Weights of a small transformer language model: RMSNorm before each block, untied embeddings.
Each number is 128 + 24 x the weight over its row's rms, rounded and kept within 0 to 255. Layers, rows and columns count from 0. Numbers have three digits each. The size before them is the row's rms in percent of the matrix's.

# layer 2 MLP gate, 704x256, rms 0.139, rows 394-397, columns 0-255
109:152105114127161151133097162142093107119142113136165149108133071116131152098168116116135113121120142180092117117120089135105160116110152131133166152128122154108140140144092096129081138154100104132149127167116077131152145160186131132117102132146110152104129144124122126128125186114156125127119158129132126154130119144126096150136167099157130128149148132099125146106145116211154106134102127132134171140121156082162167093095114091138130128131092147139128154124104145134131132136113093132157123154130108144178136129105100129136088079131166104139093116103115099110121117082092113094110150102093114140113137141165139206139147112131102088130142086137145134096134116117121154125102175129138127141116167107126103102123160087170122110097124140146124086124114171147079142122143135
111:156098186131119127106108111158118128118146159103082164117148101133136123132151175147124143096082136122129147162103109150122113141096132119113100134112160134134165125124131107124172130138130099141119128133154125105126187139069129098113150178172134123084083150172136144130132109128148083142111133167153126156148140151104122152152105084162132146139101137109144156144087103117161120111142149153106126140089125082081121120149076129134115162137137163085159106124167139129101130103134134115144114136129119142105114085127130162125158110154108138093166140172159133147137129124162146095140133121120148131165173130088160148143136169110121155164142143109139126156095110154089126098114129116141099159077173106095113128140138147103110097151102135136137158162146117142119154170174150
106:143153124111118125092134173151126114129148090159086094160130154108149126136163153133162125121127130159123052132144146116134120109155150130111100141149098129133108171102153117144108127128114102163147104118144132128114177106158118100131149154103149115059083147103151144103113174112104144133152119134149081122123114163129117077114134159129150119175122129114118120147127167143121128136097099134147087145130140148157125101142108126102086157124088104099117121070144128121127098114126130136125154111137146155191124121154119141130173096078091144151060108124144119108118189161160103107102175130159130125175113126143143143124106125083160154135112142117105123114132133120087129116152136116143159121152126135151099152116138117137133186094118161155175130138155118131142141109091124
107:142100114127090122134125150156107171101128102117144133164127122125113111113167110086155103099141161127098172138125133126112116146088136132151176108114149140131194129111171133144112120109128121091117142127158128089113123114104163130146180149152164125107108146115131120136118138119119093176116074091100169177127126128109119156119104135118191093151159110134138135133125146133110149117115115115125122124157169137113129152136091137099137161155165117096133080169111132159146118120142154131122145107174154152182108128167105131161177117119154122116096159093135100152160121141192113126132108134127129135142105105116081123115120114131108102157107136159080100087119124169118102113106081108139091149096126165159116117139151134135128145112125122173135111104162128099093158142101164
# layer 2 MLP up, 704x256, rms 0.135, rows 394-397, columns 0-255
107:147176167162161127135124145112122125152171108128135139128119117146146115136081114127103159149133119157101110130138087109107138159137125142085148133112149126122153166142106142094094105166119136083137129108130120178134098090158093116084142120130141109051139150090102112112146105115142120113089141132156122127075092180129126099145108097123134146155123161152141118156122135136164155127152147112137126176110101135148112133067132083129150096108115112092169159077081132157161172140152106125095138127163135137126119142153106108108107081113135100140086120096129096131134101111141091113099148144136119100118091129150129138130145148152127124154157091143096105075125181140104126129124108138154085122119134153106118148155180134168116114137108138137127113130128149158117160139149164
108:111090158075136127127090105167088115099153133146129130131117087088105116133144119153130124066119159090110139136126143120132127178141160163139125130147155144129132114119140126118147130157133092135120144162166152117091138103065139155106133151135100110104119102117055170109121143129157091156131147140126186125122113113122128157104112137134135141135086123105114136128146094071120144116128134126140138111152129102135117123126098179154095180147154157128164132171177144110176141102085152110116133133108111107117159092121173142147127138156120166082131132102142138101115102149172139106120138146107169093136148129158106161146131130150092129131082147166129128115084116138133127118108123120112082145094170091072123111086146109108123128155128110126148164139133120142118161120138134
105:151140119143108174117113120154141142097171115128136148081113112118095066124136140126136161186108150157133130165114112129126157097117128138099087107117122132124143132109124130173096125145122102154115143095132110115127106126157191150153108134121151112114141138144132130122134137121157117137107077140125124128127139117107102108168115080123125156160124147132172144130152137127106067130090096109101149141105079165128103128112114133112112180136098115126166125109083136131088134117151093131151146092103167131127115162159117128159124125165112151106096151141111138114133134139092123100132137174161152107156136146100091149126125157120119192102121143117113135157132121106115147103143133106147141090157139149121176191122135108152138124119128114163165021119151137109114133145115088
107:077111118146163116074123139125102127123129143124128163130149139125115094145118145142152141124156110142163123094133132149184095166101142111082128125149168170176093150101121107141095155149116119167136103144128084130116122136083107119117095144147100138128167123151147138096114134103117144130128117122102128142123102121088118125093139139143109141139107119105126168148181111127115146114132137141149118099094129120136142091132116125146153117123179116107132160072106131169131131111143080117119151106142125182109108106129168124116087157157128138112122124110151136122118108154102098163135126114081163104078098167130154138127074158113127111066084126095173135149094146163161186178146161118118119145139147157141153144139104141118136110111155090104084167118129116121097105123111137
# layer 2 MLP down (transposed), 704x256, rms 0.125, rows 394-396, columns 0-255
109:139161135125132147120103163134172120130126123118161134136135114142120138105136134143146148148134126131112133095161135134082103104175087172109119136134103131111092133097120130132155113162101123082125112148107121132162087133056150124128144135145132160078175142090088140120114130182123157163099173116091145125101151198131089123125105110126098149150138137149146114102124127164093119146103150149137104118138117109122175132085136117152127096098129133117106112103124102114131143165101104098157123149138127146109122133106115141088111117124100134166096151074114121139144143159099160173148105129153119119180143116121120187145138113107104124148158128122067123104204104093146114147180127122153128125160108150146114135150127140148134158134116118132101130110097112193119149123134132
108:139126144130118174118120128145112115127136142163146125139129091144162145107150148114158145116143147119138126128104108144152123145127125122091123127133091139139127093127115131136144132137125115163092156136145086112143180121033150103119078106156115119111111109146123137157132167135142114119093106159152173087150165138100127135185116116137140095116114125120151145118117142111127087106128156166141173162139117120149134149150109165161151113178168107084128186162147112141144116141139088098099159126084104135110110116082151114080164135118098141120096205153124118113136134142152152103131144131126104113154159128098079123140158152098155101145107099117105088134120124059138122172120146158078119151099153144149112122134127076134133134128134128126144113123095120108133104134118138
108:085154074118106134117099123156127134143118119133125109130143146083120110109122118117127175178161129148130108141117097157140172114138118124098131160137136154131139132179122152171110178165103119100147157132134105106143121131099135133135125154130122085088188105107162114126124082154105171140156120137123126093134133148160093101135148088165109158120145142133140129122151130131138118155107139095118121121153128116129120152127100097166113134162111171084127166088115143119134108114118144103074142132127169132131130137136085141108151132064105133121136154088136110106101165120113147133134090175143148136147139107126118130119107142130096123102157155102091145133143133148110133108169118092170105123167118143122145123195162112167103152133108094141128097122071115087111163069106142